Weights of a small transformer language model.
Architecture: LayerNorm before each block, learned positions, biases, tied embeddings.
Training: a variant of SOAP for these matrices, 706M tokens.
Each number is 200 + 30 x the weight over its row's rms, rounded and kept within 0 to 999. Layers, rows and columns count from 0. The size before them is the row's rms in percent of the matrix's.

# layer 3 MLP up, 3072x768, rms 0.0295, rows 801-819, columns 192-383
097,164,207,163,194,200,151,203,192,190,206,236,176,119,211,219,220,207,183,205,202,154,183,213,243,183,231,179,245,188,190,239,199,212,147,164,198,255,191,211,144,178,177,134,210,251,160,182,176,235,215,249,159,222,171,213,176,171,160,186,171,197,217,210,276,211,120,221,181,156,212,230,198,230,201,173,187,197,186,186,186,220,201,169,210,168,268,165,198,198,227,205,212,155,160,214,225,207,248,222,191,184,194,199,209,224,226,148,188,167,185,186,259,209,178,168,202,184,183,210,177,219,180,199,222,185,217,173,163,212,184,234,221,188,177,183,184,201,162,255,232,252,186,199,225,193,217,280,198,186,176,224,240,198,200,188,167,182,196,131,202,167,188,227,191,162,191,193,197,153,176,225,298,178,207,208,203,171,208,224,201,232,219,168,242,190,226,212,190,174,126,207,221
102,203,189,176,224,203,218,219,220,183,173,236,242,205,184,255,255,149,227,179,191,201,248,206,204,188,180,173,176,242,185,191,223,206,252,265,188,191,162,175,247,206,213,171,230,155,240,157,223,165,190,192,186,174,220,213,208,192,194,171,178,188,175,190,216,169,189,202,199,168,199,262,217,245,213,198,202,183,231,175,233,195,154,193,184,278,241,189,179,177,143,151,177,167,261,151,212,239,171,180,224,213,165,205,190,155,203,237,185,216,172,146,175,211,169,178,168,249,205,204,259,229,155,206,165,143,194,201,200,192,209,217,244,182,193,236,221,256,163,175,190,188,200,229,206,228,165,213,231,233,206,234,162,200,217,202,191,180,202,203,187,186,209,173,200,166,246,230,192,153,228,232,197,206,175,167,209,221,204,200,236,167,200,200,191,224,232,205,221,195,211,179,165
105,197,235,201,242,186,221,280,120,191,219,113,215,244,173,187,162,190,200,199,234,240,158,210,169,221,153,184,177,223,164,215,158,148,212,188,216,228,166,196,192,175,157,211,177,164,193,196,155,179,214,180,210,195,199,174,181,187,229,191,160,269,217,217,148,187,201,180,177,151,206,214,190,216,196,129,194,194,226,188,213,165,213,251,217,238,189,224,188,171,198,192,174,208,217,238,191,198,226,196,182,140,174,194,228,162,189,218,254,185,218,196,249,194,187,185,172,199,234,196,166,190,212,173,222,149,211,222,167,215,186,196,199,169,225,218,133,157,234,213,243,190,240,192,208,208,191,184,156,189,194,197,190,191,250,158,238,220,191,230,164,201,178,166,181,225,200,224,201,254,180,195,229,230,245,188,204,213,145,200,202,200,183,203,221,218,157,164,188,219,179,137,163
099,147,173,200,187,137,189,222,131,236,164,271,208,227,240,228,228,180,228,167,226,227,190,202,171,136,149,184,146,205,176,171,196,188,202,170,159,236,156,174,223,138,171,164,201,249,174,171,219,184,215,233,234,206,219,149,248,179,195,212,195,214,210,190,179,182,161,146,220,239,199,215,192,241,251,186,151,219,200,187,184,195,176,198,165,213,197,181,163,176,200,183,164,168,219,222,237,145,218,205,195,192,184,205,158,195,123,206,240,174,190,195,185,155,183,219,244,154,236,155,241,260,170,130,140,211,156,289,234,177,201,201,240,141,182,236,130,210,168,209,215,203,258,149,203,244,247,195,244,196,154,187,195,144,211,227,218,235,214,180,224,211,202,186,181,192,189,217,198,189,227,152,217,197,222,248,219,221,238,205,190,231,193,212,251,186,214,193,210,201,204,244,185
105,188,195,191,185,202,162,167,208,202,179,191,208,154,219,183,159,185,188,229,219,266,266,198,187,226,180,268,235,206,180,161,211,184,165,148,201,201,167,249,134,254,272,239,173,207,181,208,154,179,186,269,183,188,222,253,161,204,192,199,173,161,217,247,171,170,222,137,196,208,248,204,180,147,215,249,200,179,216,213,221,199,196,175,189,212,192,185,165,172,203,237,186,157,179,220,196,262,243,266,162,229,184,209,177,210,215,161,185,155,208,169,241,249,198,184,196,185,231,161,216,171,221,227,217,174,152,148,212,167,167,214,182,255,218,238,222,204,200,217,252,199,185,161,183,249,192,196,219,200,153,150,235,217,200,147,165,229,182,219,244,191,210,144,197,183,157,171,163,145,173,167,150,203,188,239,240,139,172,140,200,184,232,168,208,205,177,213,202,213,211,140,249
097,155,185,154,206,216,173,180,150,177,219,221,218,172,181,193,213,214,185,213,291,201,242,197,209,189,156,243,169,216,200,166,226,228,153,197,183,156,187,229,167,220,181,198,182,220,191,267,203,142,188,167,181,243,220,209,200,250,246,244,149,209,246,186,220,243,267,200,187,189,201,232,251,200,223,169,204,173,163,190,214,145,229,188,191,247,193,190,185,224,197,206,200,218,182,215,210,260,152,203,223,216,212,222,221,222,192,192,208,180,208,214,192,201,180,216,160,256,197,180,182,163,272,209,237,167,221,201,214,231,210,199,159,201,249,178,185,235,205,186,196,185,225,163,214,203,201,231,243,225,192,165,196,262,193,190,194,167,167,203,201,168,173,171,208,216,211,225,244,236,129,206,169,196,239,138,170,162,247,185,213,197,198,213,155,172,227,186,239,231,202,162,177
096,196,194,206,270,240,226,148,214,225,167,231,279,211,226,219,162,216,204,128,212,251,179,180,182,213,212,181,227,187,257,210,177,196,220,226,234,144,188,190,157,196,232,226,189,220,184,200,165,225,198,201,172,201,241,200,170,195,216,231,209,205,227,218,225,191,216,170,232,245,198,229,222,261,201,202,185,204,217,226,218,223,221,237,200,204,258,201,175,228,211,190,188,216,184,183,225,189,184,256,206,157,238,212,192,230,174,190,177,217,222,260,263,213,166,204,182,174,217,204,241,211,208,185,233,237,252,250,209,201,134,203,177,177,174,216,161,254,236,193,159,206,196,184,222,149,194,287,185,188,211,232,187,191,161,167,171,195,211,205,232,186,176,242,229,160,221,248,216,202,238,190,232,202,232,176,248,198,109,153,189,188,185,182,157,209,184,205,224,177,220,160,173
104,186,187,217,189,162,230,208,154,240,192,220,201,190,215,204,186,210,269,271,218,207,212,187,230,272,146,195,209,196,225,211,189,207,214,111,249,200,211,204,156,200,169,246,209,167,216,164,172,182,216,195,224,201,175,168,167,218,247,178,132,237,232,245,183,223,192,156,232,205,217,189,194,179,201,217,228,162,216,210,174,212,224,216,172,209,218,170,224,230,200,216,228,211,233,219,193,237,154,168,182,153,193,198,171,192,226,208,172,186,202,188,193,229,198,219,185,201,214,209,257,193,203,206,192,232,175,154,172,239,181,232,157,247,188,206,161,234,211,164,194,238,189,217,163,195,129,187,189,205,189,211,172,136,227,191,199,239,209,259,173,175,159,228,204,148,265,219,228,244,235,226,209,213,243,223,194,193,164,213,134,232,183,154,235,167,144,226,184,198,142,213,177
101,223,169,197,169,235,188,218,190,172,226,180,214,179,228,231,130,263,199,199,148,171,206,193,185,227,240,165,230,199,237,198,136,154,239,223,205,174,187,183,132,185,209,240,153,169,258,237,197,215,219,224,217,220,220,113,219,226,262,179,259,207,207,213,255,243,166,212,197,174,198,116,264,187,226,213,168,151,191,175,191,241,189,223,194,238,208,187,161,223,211,222,165,158,226,238,205,140,217,206,213,177,227,230,111,184,214,204,204,194,186,184,165,187,164,174,211,198,138,195,157,236,184,162,242,180,170,127,226,189,259,200,225,208,171,175,185,182,161,166,258,222,239,168,205,226,173,237,207,215,233,205,175,160,237,253,149,199,194,185,201,171,190,154,207,208,175,187,232,188,197,194,219,203,198,170,153,204,189,207,221,138,192,210,208,219,158,217,221,209,190,127,192
101,253,182,215,187,250,151,184,170,187,181,181,276,203,206,229,179,236,176,208,162,204,192,206,162,139,234,209,228,167,197,244,207,196,206,191,160,137,214,198,156,196,200,217,207,215,211,227,248,178,156,199,252,152,193,195,182,196,146,205,223,185,212,189,202,224,173,214,147,214,162,255,222,189,165,139,181,171,143,193,250,188,219,198,211,188,209,191,227,216,173,170,180,165,205,174,206,206,190,213,232,254,212,243,205,241,221,231,211,211,271,188,235,260,201,231,194,157,216,198,136,189,217,174,187,181,164,191,171,259,220,147,247,208,219,238,211,175,182,183,217,174,188,148,190,202,166,207,217,218,206,176,248,221,194,177,220,167,253,199,158,202,172,184,135,145,139,221,170,202,175,177,154,187,181,207,191,197,194,143,161,183,226,187,181,149,165,228,220,188,152,215,163
100,202,265,184,186,211,201,259,212,152,164,168,142,195,226,208,191,225,232,136,206,128,187,264,207,151,232,219,199,204,145,207,188,238,169,180,141,199,233,236,170,244,165,197,226,221,206,221,198,220,225,213,188,167,177,162,240,197,199,205,181,193,212,158,230,222,150,208,153,127,192,173,192,240,193,196,247,200,201,156,186,179,160,230,184,169,224,200,261,168,226,225,195,165,230,182,189,205,186,184,193,177,181,194,216,251,182,182,200,188,177,179,207,208,147,226,170,177,223,227,182,204,196,243,206,143,181,216,230,195,174,253,184,200,217,148,245,162,209,198,153,201,242,196,182,153,180,177,205,199,169,197,183,174,146,177,206,183,167,150,197,218,181,193,190,165,222,245,143,227,184,172,210,225,211,217,180,207,237,213,218,201,176,233,211,181,173,178,205,233,215,160,211
103,216,247,150,186,204,186,225,240,164,175,221,194,218,207,259,172,194,196,198,217,211,205,207,268,173,214,208,186,209,157,183,147,170,183,181,219,161,164,166,186,197,212,195,179,208,240,212,219,223,121,203,193,197,247,147,210,142,187,133,232,125,203,177,196,168,192,239,198,204,195,223,214,207,243,135,153,237,205,178,145,179,201,203,205,213,210,226,137,195,228,199,216,195,197,152,114,239,204,181,250,179,205,203,221,143,198,178,207,209,169,223,177,248,211,190,184,239,185,200,211,216,143,150,239,185,219,189,174,187,185,256,191,190,191,187,184,197,169,179,223,191,186,174,213,133,121,209,178,233,210,190,222,265,182,228,177,194,161,182,199,237,202,186,212,209,163,216,187,207,165,219,168,160,211,196,239,181,159,178,217,206,229,193,207,236,206,132,160,181,225,238,181
101,231,184,198,215,188,159,225,223,201,199,194,207,213,97,192,183,188,202,279,206,237,228,154,248,211,251,225,185,161,215,196,252,135,211,186,209,174,223,185,224,217,206,130,161,176,201,249,209,199,211,205,152,189,224,190,204,241,250,165,233,150,136,229,245,205,227,165,217,153,222,169,242,220,186,166,198,218,227,194,207,188,244,194,202,173,211,124,206,268,217,215,216,243,186,172,187,171,202,174,238,122,141,213,205,226,226,200,216,194,211,228,178,186,250,190,167,230,264,199,211,257,171,218,186,182,168,169,205,218,219,198,228,196,249,271,237,145,185,142,210,177,216,217,155,176,218,243,180,140,166,193,150,184,162,173,174,198,243,198,174,251,229,178,222,196,203,202,172,216,157,218,206,165,194,235,236,225,149,189,236,234,200,127,227,203,208,187,181,151,196,220,189
094,142,206,186,231,167,191,220,219,206,162,204,231,188,204,232,176,238,232,218,177,255,171,200,150,212,214,194,166,170,221,157,168,225,177,153,190,222,175,222,183,216,187,229,175,206,142,184,149,170,161,210,235,188,181,208,174,193,218,198,196,199,225,181,164,137,249,218,237,188,193,214,179,226,216,177,219,185,176,222,162,193,198,177,195,219,231,207,184,223,188,221,210,226,210,209,171,153,204,225,228,158,184,231,267,237,228,185,191,184,206,208,209,219,187,219,217,221,233,211,199,269,250,202,152,199,218,251,166,160,197,153,199,244,222,236,185,172,173,192,162,163,206,227,198,234,194,198,185,140,220,159,179,176,133,151,242,167,148,172,237,196,236,211,209,204,244,272,225,245,192,197,221,198,179,206,166,186,181,191,250,174,201,200,162,195,123,245,230,199,184,219,175
097,161,214,157,215,212,221,158,154,219,199,188,232,177,197,258,185,192,142,174,179,256,167,202,238,208,172,191,194,244,241,196,222,276,195,155,209,129,242,187,193,181,176,192,198,250,220,157,181,194,235,209,252,226,193,245,228,177,170,191,246,212,214,174,189,211,178,228,169,172,237,211,193,201,197,229,158,219,177,198,162,222,176,197,151,244,227,221,157,230,186,121,196,190,143,197,198,159,211,158,228,190,228,189,70,225,203,168,169,216,263,206,181,164,190,151,167,191,189,191,170,172,192,196,214,118,191,176,169,274,247,237,161,218,210,175,220,229,226,197,175,268,179,213,178,182,272,204,215,172,228,244,199,139,204,221,159,179,160,173,205,218,221,144,209,224,179,207,156,186,200,261,184,201,143,233,172,211,112,186,146,271,245,167,216,193,193,184,151,252,177,212,150
109,245,264,211,241,228,163,190,197,273,229,207,213,154,210,235,225,190,258,224,254,264,198,227,151,188,200,195,236,194,159,156,203,229,184,210,219,196,186,192,142,203,178,198,269,252,199,187,241,183,155,178,228,218,185,226,273,161,236,152,170,150,226,197,181,149,194,195,230,192,226,215,146,230,240,220,190,228,162,226,195,176,153,256,234,199,150,181,215,218,201,157,231,169,176,193,146,213,182,161,193,206,210,239,190,153,182,179,165,206,178,140,207,220,230,236,175,138,222,179,227,202,168,210,150,190,241,228,215,168,211,178,213,219,225,211,196,203,235,187,207,237,216,222,227,159,202,209,178,190,202,170,220,179,197,248,211,210,197,185,165,185,215,178,178,219,186,156,219,160,210,254,187,142,148,204,270,213,229,196,212,166,207,179,126,207,238,225,226,202,212,211,235
095,175,185,186,188,181,172,230,227,216,187,222,269,203,202,167,205,188,168,192,223,216,153,172,202,215,193,211,243,174,233,196,166,195,230,180,194,166,246,214,225,226,185,162,216,198,237,191,221,157,165,200,205,149,178,178,180,169,189,157,140,151,227,178,197,208,181,168,206,195,231,210,180,221,163,183,245,214,238,215,205,213,204,194,161,189,152,162,239,207,199,200,225,213,227,167,182,267,224,207,170,225,183,213,214,174,202,193,152,191,199,192,213,185,174,249,187,199,167,201,203,198,174,168,127,229,107,205,174,194,230,165,227,159,183,186,192,216,166,204,217,189,196,185,201,182,183,196,162,180,224,236,196,167,192,215,256,215,203,202,150,240,201,167,204,190,175,166,156,186,192,178,175,228,205,159,180,203,210,210,198,251,169,192,138,242,232,189,175,212,225,237,252
098,203,162,247,239,143,189,207,197,181,206,199,215,230,216,152,207,184,189,192,215,219,174,217,184,173,247,192,166,237,171,191,177,221,155,195,192,246,216,222,231,168,172,209,128,155,234,259,193,143,141,194,171,194,200,142,223,223,178,222,233,194,215,142,272,182,171,178,213,237,189,189,149,166,213,219,175,188,250,204,202,240,186,209,214,211,204,184,214,187,197,237,174,249,169,224,236,191,238,204,195,197,154,201,247,184,188,226,184,170,210,234,193,206,254,127,227,206,223,215,261,178,239,217,167,175,220,180,208,242,221,209,195,196,234,208,196,255,189,204,181,153,252,222,167,180,208,214,219,191,165,222,225,159,201,182,162,158,231,213,148,217,151,235,231,136,168,152,197,207,183,204,220,172,163,164,185,193,164,158,253,161,192,227,211,238,171,221,187,200,184,166,218
096,161,139,192,244,185,192,170,140,141,146,224,192,181,232,200,219,229,179,212,174,203,235,151,141,206,211,199,217,194,210,232,246,192,233,203,172,221,190,200,187,203,206,235,208,188,218,194,214,181,212,221,180,191,164,123,203,226,267,224,191,203,217,198,205,194,173,218,195,172,153,225,223,235,167,209,175,204,238,222,182,209,178,117,205,174,176,176,209,217,184,254,186,210,209,241,235,183,191,249,167,202,205,231,178,181,212,181,201,182,225,226,186,268,150,181,170,197,165,186,199,254,208,171,211,237,200,196,170,228,198,183,258,143,181,189,198,212,199,162,198,165,156,170,184,212,218,168,163,181,210,171,220,215,224,175,167,198,308,179,263,228,146,171,212,194,209,172,187,178,213,171,223,206,218,209,187,209,158,203,214,182,204,254,189,231,194,207,206,206,224,154,216
# layer 3 MLP down (transposed), 3072x768, rms 0.0295, rows 801-818, columns 192-383
099,217,210,191,130,207,208,170,184,171,235,200,211,178,165,188,189,204,217,252,233,208,212,190,201,228,220,211,210,213,200,215,179,217,233,233,152,181,173,255,153,230,146,230,222,213,196,258,207,167,154,193,242,230,173,199,181,224,143,187,216,172,205,217,245,203,208,232,211,180,156,195,257,140,154,126,201,183,196,198,180,202,162,238,202,219,192,185,185,170,164,150,191,192,217,250,198,206,193,213,233,199,168,214,186,275,156,249,189,203,193,216,230,206,239,219,208,198,137,192,162,178,183,238,121,207,179,153,222,219,184,207,210,209,223,212,192,219,215,190,132,180,220,181,221,230,213,217,239,203,245,220,138,213,160,214,188,169,234,221,251,198,219,206,175,246,170,199,202,183,205,138,222,235,179,188,161,167,204,199,197,211,221,184,208,209,182,239,200,224,238,173,177
101,188,186,181,217,238,157,159,171,242,170,206,214,193,192,221,193,251,214,189,233,218,181,282,245,169,155,178,204,194,217,177,228,213,205,218,167,197,196,241,224,160,205,177,156,164,221,161,186,235,223,206,241,164,224,175,194,190,202,209,179,153,258,231,188,195,212,204,186,182,170,236,236,164,170,264,167,188,191,218,202,191,181,225,255,188,172,210,243,153,207,206,245,282,228,221,194,204,165,191,236,245,155,187,200,181,173,231,214,203,218,225,211,215,169,247,211,251,236,212,162,156,206,180,146,228,168,181,201,157,235,175,205,146,211,169,176,201,174,242,190,159,254,174,248,244,153,234,193,150,177,205,221,216,167,232,210,187,219,238,216,222,226,236,134,185,264,170,180,245,180,166,213,224,272,188,209,189,244,232,171,179,181,224,232,220,167,249,208,255,157,199,243
097,192,199,189,192,195,221,177,179,212,200,169,226,201,172,216,182,176,181,197,166,235,233,166,155,231,161,194,209,228,213,214,170,215,196,196,240,178,254,168,185,236,231,194,235,184,250,223,282,196,172,184,165,198,130,170,220,173,214,243,190,179,266,186,196,186,171,169,201,181,231,219,201,214,188,223,233,190,180,198,186,228,190,283,234,180,197,173,171,175,192,218,192,224,241,189,200,186,199,183,229,211,194,212,240,184,251,210,208,81,206,193,201,152,218,178,166,183,228,224,299,161,165,220,195,169,178,180,212,236,249,162,177,268,210,158,193,154,262,226,199,261,187,182,203,195,200,190,159,187,185,132,214,151,170,237,198,214,225,170,203,192,179,232,246,183,166,191,187,201,177,189,195,223,210,206,178,222,190,184,155,205,223,208,206,144,166,214,197,205,238,199,227
099,241,211,209,201,181,180,179,151,200,219,140,218,145,210,261,213,221,177,198,189,221,200,282,206,190,209,247,261,235,179,185,190,180,170,177,201,189,229,149,210,238,186,202,148,215,166,196,189,220,172,177,263,210,191,190,193,210,184,221,229,220,209,247,207,209,266,193,152,178,193,160,209,210,144,169,169,212,171,206,173,184,172,201,225,195,199,185,204,251,196,168,233,168,216,176,243,213,203,211,145,231,214,190,191,189,217,167,191,188,197,185,160,224,198,220,261,210,204,188,242,161,196,200,137,156,216,161,232,207,206,169,169,204,239,199,159,177,203,185,211,196,196,205,202,172,198,185,135,198,223,204,165,220,199,190,212,200,190,200,223,225,159,263,177,249,229,194,172,169,178,233,188,193,242,198,249,186,160,138,218,229,186,213,195,177,177,179,202,230,267,240,190
105,190,264,234,214,205,152,162,185,182,216,240,166,236,216,202,216,176,210,209,219,208,174,168,165,163,154,176,125,159,225,200,241,133,211,211,222,219,204,215,188,201,205,229,206,165,224,220,237,199,183,271,220,213,188,195,221,231,230,247,161,250,258,247,118,202,240,196,184,203,195,169,157,226,243,242,202,211,264,171,216,199,159,213,183,226,251,191,248,235,208,180,191,181,216,192,232,243,188,215,245,221,157,291,175,229,172,159,218,249,178,192,226,168,218,176,164,213,224,147,239,214,218,154,214,174,215,214,209,211,207,213,238,241,187,211,210,216,219,154,173,130,227,224,170,215,230,165,209,144,176,253,187,188,240,222,186,162,172,213,224,238,206,207,183,217,211,211,162,191,176,154,101,196,206,225,186,157,189,206,186,201,197,209,203,227,155,157,308,203,187,178,176
095,197,188,174,152,242,214,204,194,229,243,220,122,204,191,201,211,176,206,198,262,190,188,192,180,177,207,221,190,168,162,185,170,162,225,179,194,231,173,234,211,188,176,198,194,264,225,201,217,237,232,258,180,188,129,179,171,187,150,135,221,208,235,187,198,186,152,192,211,212,149,169,206,174,189,207,184,220,180,201,177,183,181,130,216,192,169,187,172,222,185,219,177,208,136,196,210,214,186,243,183,206,177,208,197,246,158,217,136,212,229,189,192,205,254,216,239,233,215,211,234,212,175,188,166,204,240,207,172,205,253,141,183,160,222,217,201,219,219,200,181,263,250,234,179,184,160,186,140,182,199,266,180,186,164,258,215,217,184,189,204,231,234,219,195,193,216,235,219,204,199,214,200,212,192,265,205,220,121,225,202,194,231,187,176,156,208,213,179,144,189,212,185
095,231,237,186,171,261,238,185,219,177,214,203,145,201,230,231,164,214,210,189,209,164,200,170,161,196,192,181,215,173,204,239,230,212,176,222,195,208,256,272,188,190,227,189,189,173,187,202,207,183,241,209,168,208,211,205,236,264,238,205,249,162,187,158,179,235,173,212,191,202,158,239,202,198,176,226,226,227,158,182,198,188,184,160,250,211,153,206,210,214,215,215,221,194,193,253,228,225,235,230,189,189,191,195,113,242,210,204,236,203,150,173,199,155,170,205,214,217,183,228,136,210,212,205,230,194,205,205,180,188,196,228,237,213,205,143,191,173,211,206,197,170,181,217,182,199,158,177,196,186,245,247,195,197,253,218,246,191,175,234,161,190,191,143,162,230,165,214,199,246,240,171,168,158,202,220,140,204,180,198,204,180,173,241,233,262,152,252,219,153,192,255,201
101,201,249,178,200,183,258,161,236,201,223,180,253,140,147,181,219,257,238,196,208,166,150,234,269,180,182,196,161,248,170,198,213,210,150,186,167,254,210,177,218,185,153,157,214,156,223,232,200,208,263,246,198,217,118,220,196,224,191,199,209,129,214,219,250,202,192,211,188,203,218,192,221,250,213,214,171,151,168,294,189,166,186,201,215,218,161,226,224,209,189,184,232,224,219,192,213,192,225,247,252,186,190,205,234,178,144,179,225,199,165,133,197,196,217,178,199,206,140,194,251,202,222,175,237,183,213,151,207,237,211,221,210,178,241,166,169,151,210,201,177,178,201,185,147,197,191,176,251,250,199,167,124,214,166,176,152,170,235,239,183,135,180,174,222,227,186,192,161,211,169,255,168,178,261,211,188,210,200,192,254,222,224,218,185,205,269,199,195,206,157,221,177
099,196,197,211,205,179,200,188,178,132,189,170,235,188,230,196,235,205,190,248,211,190,217,223,203,206,181,249,179,168,241,218,216,227,197,208,125,193,230,203,222,197,154,168,227,213,214,238,182,213,225,232,176,170,243,248,159,180,176,155,239,196,195,216,207,152,170,232,215,178,155,267,226,187,208,183,159,176,254,203,171,190,173,199,204,202,189,213,194,171,158,149,253,192,220,197,175,257,225,196,177,222,234,159,231,223,203,184,170,184,205,215,185,202,178,183,195,213,193,184,147,192,198,194,129,190,180,179,223,191,180,248,192,171,170,210,162,235,212,154,208,209,176,231,228,161,230,178,183,201,218,245,161,248,151,169,229,177,181,114,149,158,229,185,200,238,226,227,162,248,188,219,197,148,202,228,183,173,202,178,222,239,204,196,150,216,221,202,169,175,209,215,207
102,213,205,171,209,186,245,173,216,197,227,217,231,199,191,167,134,159,205,182,114,164,184,225,162,239,215,140,193,211,242,182,176,250,186,170,238,240,171,206,191,155,143,127,180,209,206,191,237,181,187,212,195,188,260,149,194,232,156,190,193,213,207,172,239,194,214,227,206,158,206,167,218,231,207,155,193,156,179,184,271,196,220,182,204,189,230,211,206,185,240,177,183,222,200,197,262,181,164,189,170,167,184,202,194,190,223,214,204,215,237,185,202,158,198,160,168,169,173,217,223,283,227,213,220,170,225,194,214,201,199,189,160,181,199,188,224,217,157,201,163,216,205,249,213,174,202,204,178,193,156,187,197,225,185,206,255,236,246,170,185,206,215,236,196,237,230,211,197,220,189,214,157,238,194,193,190,186,214,224,200,167,226,225,155,223,195,264,170,217,196,207,202
102,161,186,212,216,167,142,194,190,236,172,219,238,201,175,236,233,164,189,273,208,206,187,187,219,235,199,208,220,238,178,171,218,206,201,246,197,184,182,197,271,226,150,173,219,144,266,199,212,137,223,216,157,204,189,236,170,190,236,193,229,231,142,227,202,233,161,164,187,200,180,212,202,152,183,239,157,260,207,193,253,201,139,196,198,183,197,205,208,205,174,175,193,245,181,168,266,198,194,191,187,195,153,254,215,186,230,211,247,191,188,191,207,210,239,189,231,180,169,196,247,209,203,217,222,209,136,195,206,249,197,227,192,242,188,178,245,214,167,153,172,162,142,202,175,242,213,235,160,194,214,252,230,245,240,162,205,193,226,165,197,181,195,193,193,164,203,214,176,217,198,178,197,174,202,198,203,166,219,205,158,209,257,197,238,217,254,196,276,164,258,221,229
105,117,182,212,144,208,203,215,227,184,263,187,207,204,168,183,224,200,142,183,228,240,188,206,234,209,243,189,206,235,234,171,165,165,168,192,211,213,247,212,238,214,219,215,150,155,192,231,246,196,247,203,188,188,202,210,220,215,214,278,288,182,218,229,244,209,199,183,221,196,193,214,269,207,174,200,161,246,164,227,155,200,174,241,227,236,173,228,148,206,232,187,257,188,175,195,241,214,180,175,230,186,191,141,205,220,201,260,174,156,205,231,198,175,195,164,215,155,196,177,207,211,166,158,217,221,202,224,146,257,212,180,192,233,238,199,212,135,245,164,229,185,224,223,217,223,172,221,266,236,183,192,176,223,183,197,208,115,226,173,243,193,146,233,268,162,216,168,219,203,217,195,229,195,192,185,182,245,207,202,269,219,211,206,155,148,204,218,180,174,224,203,196
096,188,231,173,189,215,245,185,189,176,207,272,168,203,152,189,184,134,225,158,148,138,205,195,162,188,206,169,204,158,202,179,176,251,244,203,212,222,232,217,184,211,186,190,192,280,220,182,205,160,200,216,174,181,205,226,164,207,206,226,170,206,231,212,206,247,197,173,202,190,204,225,202,185,247,223,189,187,174,235,228,237,176,190,162,192,198,190,202,193,198,203,226,176,224,201,248,291,276,184,219,218,232,155,206,155,222,249,213,226,176,222,210,209,212,167,194,215,185,262,159,211,234,199,238,202,250,178,191,185,210,159,152,179,215,196,191,193,157,212,211,212,203,155,208,174,230,182,267,205,232,202,233,248,188,162,165,163,136,273,196,207,207,192,192,192,224,251,179,206,182,190,136,225,190,176,176,176,171,203,220,212,250,203,214,198,183,219,205,242,202,196,215
102,178,195,204,190,201,183,198,167,185,201,232,158,193,187,236,200,178,192,228,188,172,191,224,265,220,254,221,257,247,161,222,165,199,228,224,197,198,237,197,233,183,175,208,245,178,174,223,179,225,218,224,193,267,201,211,209,201,231,176,174,202,158,134,206,220,212,202,172,215,243,229,204,196,169,200,214,194,190,210,182,155,268,111,168,234,156,180,213,210,177,230,210,184,168,192,160,213,214,182,150,178,218,180,233,220,225,181,209,231,263,191,184,216,215,183,212,218,179,156,182,174,168,209,202,163,203,217,183,196,184,105,174,207,251,215,125,184,189,185,228,169,217,232,166,259,175,243,231,197,254,197,218,224,238,237,162,168,167,178,181,169,206,239,132,163,139,252,158,234,162,177,217,200,250,163,189,190,219,177,183,251,181,226,218,209,196,270,189,240,169,187,170
099,236,163,217,227,193,211,249,180,223,161,207,262,266,238,223,159,202,254,178,175,163,211,112,213,140,220,222,197,229,199,251,223,143,255,191,234,211,159,193,178,193,215,228,226,245,206,220,186,237,210,226,207,208,215,194,202,175,203,220,186,212,268,165,188,169,247,202,192,187,134,157,198,196,164,268,188,194,198,170,203,205,188,200,203,155,175,220,214,203,183,187,178,210,184,216,207,267,170,136,237,164,212,224,206,229,188,252,164,256,196,209,177,216,189,231,189,187,205,241,207,217,193,208,169,209,224,223,218,250,214,210,161,262,198,266,169,243,196,192,233,157,181,169,182,186,202,237,153,235,198,175,197,222,173,240,226,206,182,231,171,224,188,188,216,187,221,179,218,172,219,188,192,225,154,163,234,150,209,228,204,222,162,202,193,186,198,172,207,212,135,207,156
106,178,175,220,242,188,199,222,169,157,197,182,208,260,236,178,153,192,214,224,134,123,247,188,203,248,220,209,186,264,221,199,157,202,228,239,165,147,190,215,205,187,226,194,190,178,200,188,253,219,170,219,184,175,218,212,199,196,230,148,205,219,171,195,202,150,189,175,189,147,209,221,222,218,196,168,190,224,188,172,202,210,220,217,195,209,246,232,158,236,230,253,161,217,167,205,195,129,183,203,120,205,209,168,136,191,227,179,195,181,184,152,184,144,151,192,208,213,234,217,158,186,155,172,211,191,206,223,223,218,193,216,168,187,208,150,237,240,227,166,173,189,247,252,237,235,136,257,186,235,191,247,142,220,224,234,247,199,224,256,210,203,197,240,190,183,221,172,190,154,235,150,176,272,193,209,189,203,196,197,198,213,198,250,140,183,162,182,236,181,217,211,201
103,178,245,179,188,183,200,234,212,167,206,233,229,184,204,149,265,190,172,220,203,161,175,233,203,214,176,190,240,196,189,179,150,224,172,195,187,204,177,214,153,185,151,240,245,204,202,236,205,209,185,201,210,216,206,215,224,186,199,215,197,302,199,202,185,197,201,206,220,200,257,232,172,214,187,142,256,180,117,198,161,186,167,177,167,202,207,213,155,235,214,182,235,189,211,171,218,216,164,245,157,264,160,231,243,199,178,191,198,174,173,189,230,224,173,161,217,135,158,148,209,203,152,199,194,234,232,188,182,168,213,204,207,214,169,256,217,157,243,242,211,145,227,188,218,162,216,221,212,198,142,246,208,216,181,165,175,190,222,219,207,224,175,187,184,229,175,175,179,195,172,223,231,207,217,204,212,155,150,221,212,139,269,198,169,234,210,193,207,250,205,204,168
097,208,202,151,191,257,208,161,198,217,214,235,263,218,145,188,199,198,209,163,212,175,207,198,199,204,208,159,222,162,233,212,257,183,240,221,135,198,168,220,188,200,207,220,228,172,192,173,220,207,145,164,182,185,257,255,203,197,193,224,242,254,210,153,172,176,222,225,214,221,203,244,215,193,149,214,194,169,213,234,138,230,162,160,224,227,215,212,225,189,170,192,168,219,205,143,206,221,216,217,158,225,205,176,208,167,223,186,219,246,185,165,201,216,203,172,226,236,211,149,197,203,202,145,204,129,210,150,224,174,225,228,213,176,163,246,188,221,250,221,164,166,241,232,164,197,210,212,264,234,182,158,159,156,166,194,229,154,207,174,180,183,238,209,221,251,246,215,177,210,195,234,195,222,220,234,221,189,222,238,175,231,256,183,183,157,205,181,205,221,177,251,189